Weights of a small transformer language model: local attention windows.
Each number is 128 + 32 x the weight over its row's rms, rounded and kept within 0 to 255. Layers, rows and columns count from 0. The size above them is the row's rms in percent of the matrix's.

# layer 7 MLP gate, 704x256, rms 0.0843, rows 640-657, columns 0-127
size [102  99  96 100 101 101  94 100  93 103  97  98  97  95 103  97 105 107]
[[152 120 139 160 142 168 143 114 144 113 153 156 138  87  92 152  82 225 155 112 163 113  88 110 171 185 137 127 161 172 187 119 125 104 141 108 107 154 111 109 155 104 147 116 121 113 111 106 121 154 117 108 129 140  81  73 178 120  81 111 157 126 109  82 193 148  78 138  91 139 145 100 149  85 100 150 171 138  98 129 138 124 128 134 108 130 155 100  96 152 183 101 150  96 114 178 168 141 117 136 138  87 142 157  94 153 119 159 142 126  94 126 157 133 140  72 105 144 122 153 160 186 149 105 187 179 169 175]
 [196 137 150 139  95 140  55  84 151 116 102 135 126 117  99 173 117 151 125 139 147  84 144 116 142  94 122 155 190 170 140 171 184 141 117 113  89 120 114 111 102 102 177 131 184 130 120 177 116 151 112 124 157 106 125  80 147 138 132 130 150  99 115 109 119  82 200 103 116  90 108 112  86 116 168  75 111 131 121 162  79  96 149 168  97  77 147 112 119 105  68 105  97 149 158 109 177 134 114 148 163 205 145 105  70  92  67 168 151 136  68 111  98 107  89 103  92 127 128  99 140 150 131 136 133 110 139 145]
 [157 107 113 143  90 156 140 144 167 124 158 104 164 141 128 178 153  98 142 160 139 111 181  94 154 138 141 107 139 117  95  54  99 104 201 122  72  76  58 182 150  69  87 119 149 203  86  85  84 145 136 137 137 111 112  77 103 163 146 129  77 107 135  99 109  78 130 125 135 130 103 140 178 154 159 110  95 176  88 107 123 215 140 140 142  91 100 137 163 101 175 184 100 149  86 136 117 146 113  95 110 180 102 103 178 141  64 123 124  93 156 119 125 152 123 165 126 152 159 138  97  63 126 127 153 111  85 133]
 [129 114  99 167 143 128 190 145 123 161 174  89  98 130 114 146  47 139 107 166 117 136 111 158 162 132 121 127 148 149 144 183 172 164  72 188 123 103 115  86 115  86 118 114 132 115 139 166  64  94 126  99 101  94 104 124 160 161 151 154 152 189 100 187 118 125 120  91 172 135 120 142 180 159 145 164 142 142 119  95 153 112 164 206 140 170 172 173 157 104 153 162 105  81 119 150 103  95 151  96  76  60  96 142 116 147 161 111 136  97 121 105 137 163 144 101 144 167 123 100 170 152 127  94 131 148  97 104]
 [120  99  52 133 109 127 138  81 162 129 153  77 168 111 126 113 173  86 104 135 135  66 148 130 133 119 178 124  97 128 101 176 159 107  97 150  97 154 109 193 138 138 118 193 102 143 112 130  67  86  92 108 144 117 142 139 121 141 151 167 108 161  92 128  88 149  87 158 135 125 141  96 116 140 133 123 157  80 161 160 155 138 157 168 175 104  78  67 158  85 155 107 141 130 153 115 108 132  85 148  72 127 136 144 155 132 115 132 101  79 133 114 129  79 145 116 115 108 153 113 140 166  81 132 121  91  67 143]
 [123 132 122 150 147  45  92 139 170 159 158 172 116 113 171 139 117 159 107 157 113 126 153 161 106 108 152 155 126 147  63 137 143  73 112  58  96 144 157 149 105 127 159 148 147 150  69  78  63 183  73  80 146 125 135 163 119 181  48  86 152 154 148 151 172 146 185 132  78 145 185 113 130 122 125 103 129  97 142  87 102 122 137 127 127 132  93  75 182 126 132 180 120 128 143 159 136 116 177  81 150 141 131 176 140 143 104  99 111 125 102 140 113 156 116 109 141 114 117  81 111 137 164  70  94 112 144 129]
 [133  74 156 129 161 124 220 156 158 111  95 112 150 104 170 140 108 128 101 131 138 205 154 111 116 135  91 126 132 212 143 132 144 203 144 146 149  67 149  76 146 164 131  99 147 115 200 135 107 164 135  77  84 119 150 139 145 103 138 131 152 141  85 144 191 108 109  98 121 128 110  85  89 154 134 128  89 151 118  65 127 137 114 157 120 128 129  99 131 122 142 102 212 112 119 120 144 133 143 156  78 148  86  69 150  68 140  92 132 143 106 121 144 170 186 134  90 113 106  75 151 124 150 155 120 127 125  59]
 [119 106 138 181 128 125 140  41 140 128 126  72  64  72 132  90 172 118  38 127 163 177 105 120 163 173 113 122 112 130 158 128 214 123  99 102  83 107 165 178 141 137 115 182 118 216 133 119  85 119 153 139  63 109 145  83 172 134 119 154 142 140 181 102 113 117 157 119 153 133 112 116 171 103  89 200 119 130 104 125 117 129 156 117 107 179 146 138 126 106  94 177  69 101 155 161 119 187  98 141 118 149  87 131 149  80  82 124 147 148 110 104 124 112 114  90  92 139 129 114 153 146 190 121  94 133 175 146]
 [ 94  86  87 127 128 119 126 126 142 116 125  94 139 145 113  85 152 147 112 157 101 121  85 119 172  87 154 121 129  75 125 140 165 139  94 105 148  97 162 136 111 128 168 136 198 184 109 133 181 108 138 166 119  84  44 106  97 175 102 109 136 109 127 112 122 136 162 159 130 156 121  45 101 164 116 138 173  64 138 127 147 156 157 130  97 186 128 153  93 123 179 146 131  70 137  74 149 127 131 146 164 167 135 183 130 111 210  95 118 144 166 129 109 101 110 123 129 144 140 131 192 125  64 153 188 154  59 143]
 [124 142 139 103  73 151  95 101 142 175 119 129 150  57  96 103 118 161 106 181 153  94 155 109 145 148 130 134 107  87 130 109 115  98 141 178  82 141 142 212 119 102 138 127  93 146 112 123 151  99  90 194 119 160 117 139 128 129  88 156 150 233  97  64 134 171  92 102  46 112 111 168 134 107 120 124  93  79 102 104 115 117 127 119 175 161 108  84  86  88  80 151 112  54  82 103 127 149 205 210 100 147 176 157  70 126 126 156 104 108 159 141 118  92  89 159  97 132  89 108 120 156 166  99  76 160  92 165]
 [120 130 137 113  86 113  68 148 156 135 145 138 123  79 113 175 183 113 134 112 110 137 168  99  79 151 184 117 152 141 146  56 162 135 196 115 167 144 133 168 136 176 136 164 190 104 146  80 172 125 148 172  39 145  84 165 149 110 133 109 128 103 131  98  58 101 131 147 133 128  93 179 101  80 135 110  98 140  84  66 126 130 229 107 103 160 153 104 103 172  98  99 149  56 100 125 104 137 106  94 141 178 120 104 154 219 182 166 137 140 135 159 103  84  76  82 104 164 133 110 121 174 112 100 145 148 183 120]
 [168 149 135 117 136 128 126 121 189 129 170 156 113  81 160 164 173 102  74 107 136 117 126  98 180 110 118 128 132 167 128 103 102 166 122 144 117 128 131 161  97 130 103 124 125 190 169 103 100  98 195 107 121 107 116 145 109 158 140 129 169 153 177 117 104 192 158 113 152 131 112 150 163 127 106 110 120 134 144 102 109 188 108 176 189 149 108 137 112 101 123 109  84 118 113 130  91 135 133 153 126 138  85 136 154 150 124 159 165 119 137 160  66 100 149 116 115  98 156  66 133  76 165  84 105 179 118 137]
 [ 70 104 126 132 125 137 113 139 151 100 133 151 129 109 136 146 133  97 100 112 119 145 147 187 158  93 132 134 156  87  96 126 173 115  92 103 104 131 123 120 204  90  74 106  62 108  68 112 171  93 167 134 108 105 136 120  92 120 109  90 140  95 133  81 123 112 130  98  95 140  70 142 157 165 100  68 110 112 178  96 191 150  87 150 154  50 107 102  96  68 125 141 192 103 112  87 112  82 177  66 104 127 131 130 124 114  49 122 113 168  95  94 167 130 135  88 139 139 158  72  76  80 152 151 152  71 123 130]
 [152 112 146 153  41 128  76  82 165 217 165 137 191 114  96 100 105  91 139 131 157 163 102 153 106 170 161 183 121 133 170 146 125  66  94 140  53  82  73  78 129 115  91 108 106  89 144 143 125 105 159 112 133 154 144 119  62 110 182 103 106 169 132  82 115  61 147 148 138 120  78 190 134 125 134  82 158 147 140  94 108 183 132 141 128 167  97 133 204 107  84 143 113 158  81 113 113  47 143  87 132 122 134 113 132 123 104 149 147 102 130 107 160 135  96 116  52 143 166 112 114  66 124 165 113 140  88 131]
 [112 101  99 159 100  82 169 126 144  93 112 126 119 126 184 113 212 120 101 182 104 135 184  69 138 102 174  82 112 170  69 139 110 129 125 186  88 158  92 114 114 130 173 157 127 137 147 158 202 135 137 137 113  95 127 157 146 116 153 165 174 155 147 156 119 113 109  93  65 116 180 132 121 121 100 144  79 145 150 184 137 111 133 139  53 164 113 123 123 172 134 188 126 141 105 153 100 138 188 147 170 143 132 177 182 159 146 175  92 184 100 146  97  80 186 131 167 124 116 137 156  89 115  67 182 190 126 114]
 [ 98 118 173 115 101 126 155 120 129 128 150 143 157 157 187 126 146 149 142 185 123 120 176 112 137  91 157 128 132 139 119 164 117 198 103 158 147 151  87 110  90  67 189  98 133 155 159 119 138 131 145 144 117 124 166 140  53 116 103 116  75  97 166 145 131 170 152 122 105  85 112 176 131 147  70 128 119 108 116 151 110 120  75  87 140  79  89  79 104  82 136 162  85 155 149  71  98 124 129 138 143 198 160 135 157 100 132 125  82 136 159 132 112 136 132 147 117 117 174  91  98  67 154  66 100  91 138 113]
 [188 145  74 183 188  78 137 164 176 145 206 121 104  69 130 145 123 135 146 143 100  94 120 122 206 149 116 146  97 161 136 162 134 172 142 110 120 119 162  85 202 102  77 147 133 103  63 103 148 112  84 122 136 123 103 111 168 151 166 140 131 143 170 139 137 128 133 149 126 120 160 138 115 106  86  91 106 120 116  76 147  89 122  90  73 115  89 105 144  83 140 165 119 134 153  86 104 133 144 109  87 118 132 120 161 110  87 160 106 175 145  81 130 100 134 119  62 157 111 111  81 140 109 111 152 103 134 174]
 [ 92  96  84 156 151 118 131  83 178  95  99 128 115 113 138 137 185  89 152 155 100 129 113 143 138 118  72 102 115 154  72 107 203 195 141 134 141 115 122 136 104 149  84 123 140 135  88 147 106 105  96  91  93 142 134 108 190 126  77  85 100 150 132 131 116  98  92  77 144 148 150  96 144 145 118 135 105 113 135 174 118 112  94 128 189  76 145 136 122 181 146 194 128 125 149 166 147 160 139  94  89 118 108 191 186 142 119 156  80 103 104 135 138  69 141  92 127 130 156 129 109 143 162 104  83 163 138 153]]
# layer 7 MLP up, 704x256, rms 0.0885, rows 640-657, columns 0-127
size [100  94  98  95 102 104  90 104  96 100  96 102  97  90 102  96 107 104]
[[171 149 121 125 124 117  78 106 135 197  94 124 125  34 147 117  87 145 135 197 106 144 157 168  78  79  97 100 107 125 151  97 154 176 102  89  94 156 184 124 147  85 118 152  91 103 147 115 128 157 155  82  92 130 123 163 111 130  83 171 178  91 137  47 109 150 146 136 144 149 137 121 137 137 140 164  90 194 143  77 128 109 134 122 136 125 149 178 139 129 172 108 109 199 201 161 140  85  83  83 121  73 108 108  96 101  91 167  91  97 115 128 176  68 122 155 118 103 135 123  86  85 137 128 147 112 160 121]
 [112 164 139 121 148 162 138 111 148  78 115 121 152 116 137 139 118 124  34  99 185 133 130 109 170  93 132  87 141 143 172 115 122 141 100  75 121 145 115 126 117  88  63 136 101 114 158  89 138 105 141 182 135 130 108  83 111  98 136  94 155 155  84  85  88 102  93 125  75 191 173 178 108 127 156 111  96  57  73 152 138 135 151 100  81 110 142  85 153 135  70 111  80 106  93 163  84 154 150 132 230 145 131 165 118 146 166 162 159 110 164  74 164 105  73 163  69 137 145 149 100 157 161 157 101 112 173 167]
 [161 152 105 139 130 137  78 136  78 119 125 119 132 140  97 196 124 155 129 121 136 169 123 128 106 123 116 126  80 128 143 168 156 161 106 133 113 113 171 135 135 197 127 138  40  78 194 158 177 141  77 128 110 120 185 130  98 132 136 174 152 144 135 188  53 116 122  79 107 138 186  65 179 103 188 126 138 138 125 145  63 131  92 103 122 135 171 133 217 108 115 112 132 166 124 164 158  70 139 167 134  56 130 162 138  86 139 145 159 149 129  79 184 148 164 160 164 115 137 102 145 159 128 136 165  97  94 185]
 [ 99 122 165 103 119 100  65 123 153  82 144 145 116 164 146 121  62 114 152 123  70  98 109  58 125 116 124 143 130 152 152 142 146  80 139 158  72 109  66 101 154 141 145 116 118  99 155 125  78 129 151  87  82 157  82  85 123 146 195 119 133 170  84 100  80 127 119  82  98 156 123 152 112 161 121 138 148 170  58 140 121 101 172 187 146 164 136 188 121 132 151 129 105 145 164  75 154 133 136 104 220 106  96  88 106 125 166 138 116 118 154 150 109 151 230 115 125 148 201 158 123 159 168 166 112 122 149 139]
 [178  97 126 128 122 139 119 147 151 111 107 127 127 139  83 108 137 135 105  98 103  96 118 137 151 136 121 104  86  96 163 119  62 115 130 120  98  96 141 152  85 126  53 151 131 120 129 140 138 128 105 157 144  95 111 165  76 127 127 180 137 121  99 108 181 116 174 161 110 162  87 138  79  72  94 113  92 108 155 127  49  96  62 153 135 142 101 120 142 131 108  54 114 118 125 178 198  95 161 170  86 110 121 205 165 146 109 110 129 108  74 103 165  97 103 130  87  56 111  71 101 143 101 115 120 159 190  75]
 [ 82 101 118 101 162 112 138 174 104  69 116 133 121 154 131  88 132 100 181 124  85 131  67  89 146 103 112 116 140 147 122 119 166 146 106 171 155 158  88 153 125 207  93 129 110 167 162 153 156 121 169 126 140 157 133  65 147  48 161 152 198 125  70  89 110 159 104 125 100  84 133 107  99 154  76 111 135 120 107 147  76 116  84 107  97 121 147 137 110  71  60 146 129 153 113 131 161 187 113 110  65 155 155 107 146  96 144 136 161 113 113 128 143 123 114 154  77 158  86 150 117 122  69 154  92  89 186  86]
 [152 161 197 162 125  76 158 162 165 164 148  77  77 120 122 157 163 148  98 164  55 140 152 127 154 142 125 150 142 114 123 126  89 164 124 176 106 113 161  90 137 157  58 209 102 163 139 132 126  67 167 170  96 129  80 137 108 113 159 135 127 149 101 116  74  94  47 162  90 160 148 140 153  92 112 110 192 117 160 139 130 159 194 133 152 110 151 162 145 153 157 109 118 119 142 155  96 164  72 114 173 136 100 165 181 130 131 106 165 102 150 155 136  84 152 139 165 140 128 182 106  68 147 154 151 137 143 155]
 [166 126 137 107 145 153 173 179 117 132 147  82 168 115 113 104 133 137 128 130 116 148 172 141 116 143  87 143 128 146  95 117 145 122 163 178  88 137  60  78 120 147  30 112 180 111 175  89 169  96 116  73 136  55 129 122  59 124 118 164 171 117 146 159 175 167 134 121 154 173 122 122 159 189 135 141  87 122  71  26 146 164 177  64 154 132 112 169 125 128 165 156 127 147 174 102 135 130 128 163  72 144 157 150 144 144 164 145 119 113  82 135 106 103 151 175 129 116 158  90 189 117 123  93 157 100 131 124]
 [ 62 136 150 112 115 119 130 186 140 141 136 177 156 102 117 192 159 147 148 114 126 105 116 164 114 101 134 120 109 169 126  93 117 170 193 127  82 195 146 147 160 146 154 104 134 134 138 120 123 163  95  71  89 151 108 155 102  99 115 164 110 111 127 146  62 220  93 144  92 124 177 132 165  88 189 147 101 163  98 141 157 109 118 124 147 108 142 156  80 131 134 107 130  69 143 106  77  97 118 128 118  94 115 116 188  79 103 116  80  72  80 136 105 169 173 168 171 136 188 169  38 105 156 134 151 169 127 191]
 [109 119 152 106 143 161 125 120 151 139 121 152  66 123 101 112 159 101  92 108 124 122 106 101 131 139 158 157 142 105 122 162  99 138 152  86 132 136 137 129 161 126 108 140 125  89 124 134 149  71 125 187 149 107 105  88 134 118 156 118 122  73  85 112 134 180 148 104  89  80 104  67 119 152 132 142 107 130  81 128 100 131 163  95 166 147 132 180 168 111 154 116 158  69  67 115 101  84  69 140  93 116  90 123  80 153 146  88 180 107 115 180 152 149 133 136 133 133 161 116 177 118 111 131 176 111 126 188]
 [128 138 131 122 104 126 147  93 138 161 105 140  95 144 167 130 108 108 140 135 103 161  44 178 147 150 151 119 153 137 116 112 109  70 137  90  78 168  88 173  66 142  59  85 161 125 134  59 119 133 153 191 147 104 122 157 144 127 147 100 105 125  58  59 138 123 101  97  62 137 143  73 180 107 112 132 134 111 151 165 133 166 158 108 129  84 162 117  35 122 114 152 188 106 127  91  90 107 165 130 117 160  74 146 157 164 125 149 165 174 105 169  81 150 116 148 147 157 112  95 137 130 135 179 188 154 164 150]
 [171 143  85 159 129 119 135 142 143 152 203  97  74 132 127 150 127 131 101 140 152 100 103 155  71  99 129 133 139 116 146 122 159 138 164  50 131 115 153 151 122 149 128  84 155 135 188  57  94 119 165 136 100 138 147  53 163  68 171 124 124 106 142 105 144 152  93 115 102 173 122 143  65 118  90 129 143 158  85  82 129 137 165  70  91 130 139 108 104 121 106 188 170 140  89  68 103 162  99  59 146 181  97 190 113 144 136 109 165  87 204 125 159 145 118 108 155  87 159  73 129 149 127  95 179 149 153 171]
 [ 76 149 121 135 141 154 133 147 121 120 132 114 131 179 152 123  92 106 101 125 126 109 159 136 152 132 115 146 102 129 205 123 123 188 208 178 146 101 158 158  89  77 145  43 103 125 145 119  46  96 129 135 129 116 157 148 135 143 100  97 116 113 123 123 134 129 135 127 115 109 122 138 159 150 224 136 105 125 142  91 158 174  79 115 125 121 128  95 139 121 188 142 130 136 154 109 110 110 116 138  51 176 134 178 166  87 163 108 113 118  96 184 111  56  94  99 106 173 120 120 138 122 175 139 163 135 148 136]
 [107  84  87 171 171 164 190 158 123 156 158 103  67 161 136 145 139 113 133 111 169 121  68 135 121 206 204  44  78 125 145 139  98 204  57  97 137 161 155 106  91 109 139  67 104 156 133  82 123 118 147 106 138 111 117 122 124 105 149 161 134  90 130 174 141 140 134  99 149 187 133 121 157 167 118 130 114  74 122  92 152 140  63 116 147 153 137  81 121  96 187 183  96 108 126 189 110 130 170 146 154 109  93 230 125 106 140  95 124 149 183 115 114 153 135 130 133 178 118  98 143 159 136 145 163 161 139 114]
 [184  99 175 116 132 156 146 124  99 124 136 142 118 140 171 102 106  82 107 127 125 149 146 144 115 125  86 124 120 180 135  66 139 107 189 132 104 115 188 134 112 113  97 105 115 129 174 187 123  76 124 125 107 136  75  78 117 103 143 140 140  93 164 115 179 149 168 103 137 110 119 162 116 134 135 152  82 138  93 191  75 162 140 151 110 131 113 117  35 149  84 149 119 151  98 153 119 102 109  60 134 136 138 136 155 142  98 195 115 131 108 137  99 134 159 116 128 128 117  90 126  69  95 123 129 143  98 133]
 [165 157 175 173  97 106 164  63 128  92 130 149 147 163 168 106 113 120 124 127 164 134  96 155 192 118 148 183 150  70  90 109 153  70  94  96 142 101 140 116 163 132 161 132  64 161 112  74 102 141 120  92 174 133 123 118 116 175 151 127 149 155 132 108 162  38 148  76 119 118 153  96 140 129  71 105  98 153 144 132 147  63 147 121 115 116 141  78 102  72  99 106 106 100 130 163  51 179 131 116  86 171 131  79 107 147 127 112 137 113 111  94  92 192 113 128 121 118 105 108 185  98 161 116 164 136 124 133]
 [244 152 199 110 119 135 141  95 171 133  94  60 126  74 134 179 124 164 130 127 146 143 106 119 172 125  68 151 119 125 114 179 144 113 155 118 180 156 173  86 178 108  90 140 124 122 166  66 164 109 120  95 136 100 110  83 121 104 125 132 112 127 159 156 162 101 114 146 173 128 177 129 133 100 147  68 137 122 130 101 171  90 136 108  82 137 119 148 126 133 152 133 148 134 118 125  83 137 126 115 139 100 129 160 145 135 161 120 120 190 108 129 233 159 149  76  95 175 138 120 116  89 144 104 103 132 133 150]
 [136 128  89 103 122 130 106  65 137 100  93 124 112 128 150 123  88  82 109 108 134 118 127  84 168  73 154 130 109  82 159 133 140 185  91  78  84 120 132 130 123 200  88 137 112 179 104 109 167 161 121  64 121 114  88 127 216  62 156  93 180 140 135 186 137 146 158  95 142 214 115  56 118 117  87  93 128  87 117 132  99 135 173 175 104  89 114  76 157 156 148 137  83 147 151 151 172 146 139 128  70  68  84  74 122 148 100 189 167 132 113 157 139 112 117  99 109 111 114 127  77 154  95 129 101 105  99 127]]
# layer 7 MLP down (transposed), 704x256, rms 0.0854, rows 640-657, columns 0-127
size [ 99  93  98  97 102 102  89 104  95 100  96 103  98  93 104  98 109 105]
[[134 103  72  89  89 114 114 107 144  94 188 175  54 115  96 105 130 119 109 153 200 120 151  71 127  86  59 128 189 130 102 112 149 127 162 101 140 153 191 114 167 133 134 118 154 144 132 136 158 122 157 127 105 155 150 165 137 150 111 150 139  86 118 136 109 120 150 107 141 166 104 111 111 137 139 112 186 107 157 149  91 190 106 175  93 123 160 119 167 113 150 210  97 144  67  40  90  92  89 112 155 184 110 133 144 172 104 150  70  73 132  99 149 102 141 155 152 124 161 177 176 153 149 142 104 117 120 117]
 [149 151 107 141 148 128 182 144 102 100 229 141 123 116 134 168 146 151 134 146 113 103 104 152  73 116 104 110 130 126 183 144  49 122 132 190 156 148  76 128 114 117 129 116 142 178 116 169 142 104 140 150 111 171  83 168 113  46 188 147 156 100 138 122 127 146  94 142 149 129 109 145 186 142  66 114  76 146 138  96 100 164 141 109 129 180 138 169 162  74 156 159  94 143 130 147  75 141 190 175 120 102  66 128 102 151 106 139 142 114 111  87 151 138 150 152 183 104  86  86 142 142 107  98 122  60 138 107]
 [113 154 137 139 147 136  95 139  65  79 108 125 111 189 150  83 149 137 118  84  93  88 127  87 129 103 139 185 133 161 175 218 139 142 134 159 155 161 117 108 138 105 117 146 152 103 134 167 153  83  96  63 135 112 179 145 147  59 132 138 126 140 178 156 161 136 102 116 182  70 174  93 131  95  99  87 129 116 124 175  86 113 118 127 116 133 150 157 137  74  82  92 182 118 125 190 131 122 152 100 130  72 120 156 129  83 200 104 113 143 174  70 154 133 143 118 148 103 109 139 155 106 172 135 134 161 153 148]
 [160 116 158  93 149  85 139 103 125 130 102 179  89  95 134 116 162 146 120 106  99 148 168 138  87  84 139  79 103  92  92 167 147  88 152  83 139 158  76 104 132 108 163 114 130 118  64 161  98  85 120 107 103  94 112 125 107 156 178  96 139 136  95 102 119 107 172 149 147 121  74 149 151 106 121 150  82 144  33 170 163 143 115  75 143 111 201 116 163 155 141 176 133 145 152 105 125 215 162 150 148 114 153 158 118 149 138 183  86  79  88 155 101 145 127  73  97 186  97  69 102 119 115 133 141  87  64 124]
 [125  69 131  92 134  97 121 152 133 126 106 122  99 167 124 104 148 124  75  88 106 123 150  75 102 158 138 147  98 120 187 154 121  89 120 162  86 149  91  92 195  67 114 170 102 116 131 120  97 117 129 153 111  81 118 142 173 111 104 127 114 155 133 124 109 104 110 176 137  89  98 166 145 209 104 168 169 111  82 107 123 146 127 112  75 104  34  93 204 142 186  73 144 106 178 112 160  69 125  77 125 121  99 215 115 178 142 101 146 168  79 108 145 156 149 128 111 111  92 164 142 108 148 164 109 155  88 134]
 [163 119 102 144 123 141 170 202 153 169 151 147 117 154  83 113 148 106 148 131 159 105 103 126 174 121 154 193 147 118 160 131 140 142 137 148 106 143 117 129 162 168 113 125 101 152 136 113 120 132 166 127 124 133 138  85  86 101 110  55 125 133 131 130 101 158 109 120 140 111  89 101 174  93  98 231 169 112 124  63  61  83 172 130 103 177 154 153  81  78 159  69 137 148  70 130 109 110 110 155 108 162 148  55 114  90 135 126 105  96 186 101 160  95  91 114 149 153  76 170 122 128 124 153 150 123  95 140]
 [127 165 116  96  41 182 134  64  82 115  60 118 123 155 158  82 118  91 153 116  99 134 167 195 144  72 115 151 155 140 178 127 125  81 170 117 154 108 110 172 101 101 158 103 152 136  39 130  93 142 125 129 164 107 115 131 145 110 128 101  68 123 101 106 104 132 119 174 129 113 141 155 100 103 131 155  56 143  98 183 132 119 155 174 180  68 145 145 141 125 144 129 176 101 130 153 137 144  85  76 138 139 139  95 139 140 175 158  89 145 120 141 168 132 193 118 105 147 118 104 138  99 123 151 152 133  87 144]
 [132 126 147 123 100  94 104 104 100  82 133 143 131 128 112 176 132 114 150 102 182 183 187  36 180 133 111 157 131  99 109 113 159 110  89 182 163 109 120 151  72 165 143 198 114  84 119 108 130 154 129 115 133 151 158 143 148 123  70 167 113  67 141 195 166  86 128 114 124 102 136 167 164 140 138 197 102 121 176  90 112 124 136  89 176 124 136 135 176 128 127  86 141 166 194 135 121 176 126 183 120 113 132 130 157 137 146 121  97 174 149 200 151 114  76 136 175 125 142  74 210 137 153 116 130 170  53 161]
 [150 150 151 149  96 116 152 133  46  95 163 123 149  96 115 119 173 122 102 148 146 124 168 207 138 157 149 136 123 125 156 217 146 151  94 112 108 119 117 116  75 124 137  84 113 113 108  89  73 152 158 206 128 105 157 127 139 153 128 128 133 140 167 117 190 102 143 206  87 140 155 166 133 138 161 181  85 117 108  92 127 105 141 105  95  74  98 131  75 134  83 152  97 138  77 121 154 100 122 105  96  93 117  75 132 190 150 174  87 152 141 132 158  94 166 116  89 130 119 102 153 158 135 160 187 157 146 105]
 [124  83  74 142 173 185 151 119 107 136 144 133 113  93  99 178 150 134  74 132 158 122 190 120  61 147 120 116 136 171 158 121  88 130 144 136  96  67 158 202 133 144 117 142 147  93 162 174 115 136 141 153 103 207  89 173 136 113 119 195 147 135 156 113  70 174 104  93 197 102 141 110 101  98 121 163  90 176 119 170 152 134 108  82 140 141 192 104 135 133 126 140 104 136 138 133 200 118 152 152 147  99 112 133  62 131 111 145 142 145 157 120 159 170 141 152 178 134 178  97 149 160  66 109 116 119 150 151]
 [116 163 123 119 122 139  95 121 142 164 177 131 187 128 103  73 120 142  88 199 111 172 140  92 119 151 173 135 174 133 104 193 108 138  58 144 176 179 135  88 160  71 157 147 175 154 103  98 144 107 141 113 102  77 125 119 135 134  97 104 150 137  87 140 139  97 177 141 109 140  85 143 135 162  70 140 114  93 138  94  64 112  99  80 123  94 101 190 167  97  61 187 124 173 118 132 113  76 127 118 104 128 159  92  70  74 156  67 147 124 146  65 157 146 150 143 155 114 154 139 165 175 119 117 122 130 117 112]
 [140 111 122 101 130  79  95  78 157 151 148 113 117  78 125 163 146 169 126 110 110 132 108  94 166 179 138 106 158 135 119 189  91 115  83 145 173 160 180 136 148 194 180 205 176 147 119 145  70 170 123 106  99  93 111 149  45 132 147 189 131 125 122 134  81  73 145 199 129 104 122 116 106 139 123 151 173 125 160 152 176 126 128  86  97 153  78 138 122 181  92 197 111 171 124 144 128 120 102 155  86 113 132 194 117 127 144  98 173 173 120 130 102 166 144 153 165 139 114 111 188 177  81 126 102  99 106 110]
 [104  38 153  88 183  95 112 112 152 153 138 137 103 144  80  84 133 140 108 133 121 105  74 103 179  91 126 133 151  80  81 134 165 154 167  48 117 107 153  92 111 130 127  88  94 114 100  97 136 177 174 157 122  91 122  70  88 106 173  66 160 137  73 134  99 147 121  81 168 148  92  77 109 157 158  73 122 161 153 138 127 120  97 144 114  81  51 136 114 129 167  80 171 154  94 113  71 113 103 113 105 128  62  96 157 138 105 155 123 166 126 111 142 174 111 121 102  87 156 130  68  78 101 195 145 125 172 109]
 [160  54 102 172  74 131 170 101 125 158 160 126 148 101 103  99  83 108 151  99 151 156 111 155  99 146 124  95 154  77 121 116  86 130  99 178 139 117 104 114 120 147 103  97 134  71 143  63 120 107 161 172 155 144 146 114 116 127 146 107 135 179 149 130  93 116 155 106 156 152  68 173  96 105 185 149 125  98 148 150 142 154 100 123 122 156 125 116 219 145 223 126 114 173 118 166 151 114  89 151 128 156 123 132 133 190  93 100 134 156 104 148 134 167 131 143 157 148 105  82 104  71  69 148 165 126 166 119]
 [ 98 145 142 131 130 129 109 108 141 106 121  77 134  98  82 173 161 135 189 143 122 164 122  82 125 111  85 130 100  87  59  97  59 126 109  82 125 161 106 113 149 150 223 126  56 124 150 126 156 107 171 128 113 110 122 139 140 113 139 113  44  86 145 139 144 147 107 119 141 133 133 124 132  91 159 105 151 142  92 127  81 151 122 139  93 131 135 125  94 165 160 135 110  99 131 133 118  43 185 101 147 129 132 196 110 166 109 155  82 139 122 138 172 164 112 193 167 125  71 180 143  89 142 112 161 124 116 163]
 [151 142  92 126 162 149 102 143 129 139 113 125  87 132 104 125 130 110 131 179 143 125 190  98 136 110 160 110  81  82 150 116 139 167 112 135 116 106  99 128 111 161  66 118 157 190 154 143 111 187 163 155 118 119 104 155 131 107 202 185 111 152 135 147 143 123  78 140 141 153 149 106 105 179 154 131 135 101 147 153 132 133 205 150 102 192  88 110 170 143  52 146  98 107 117 136 136 110  76 125  84  94 133 124 132 134 146 164 228  87  95  97 180 119 179 149 153 118 141 171 161 175 134 118 115 132 108 104]
 [158 106 205  79 141 105 134  92 111  96 136  89 156  81 126 169 129 169 171 157 164 161  94  82 186 152  77 125 131 106  96 118 172 113  78  83 150 139 162 180 121 115 159  82  91  59 157 122 135 131 128 116  97 101 127 111  87  88 133 148 117 127  82 150 188 138  97  84 175 106 144 118 145 126  96  54 126 161 125 114 171 115 135 128  41 153 136 153 141 114 122 121 152 135  78  94 106 171  55 172 154 137 126 157 147 190 107 110 122 152 100 136 126 107 116  58 128 145 139 148 174  92 181 127 128 128 108 190]
 [107 125 126 150 140 120 140 173 101 155 139 123 171 205 141 127 134 120 138 150 145 125 122 201  99 157 137 111 136  97 146 131 118 116 118  88  73  44 136 170  89 114 102 114 129 142 144 160 110 113 170 147 129 118 160  80  95 103 126 185  94  53  91 111 162  96 121 130 147 121 168 124 155 128 160 161 135  93 148  78 114 168 102 100 122  91 122 150 136  85 143 149 159 143 128  98 126 103 118 126 156 123 148 105 118 123 159  88 184  68 121 127 129 179 135 149 172 121 209 167 183 103  88  84 129  84 130  83]]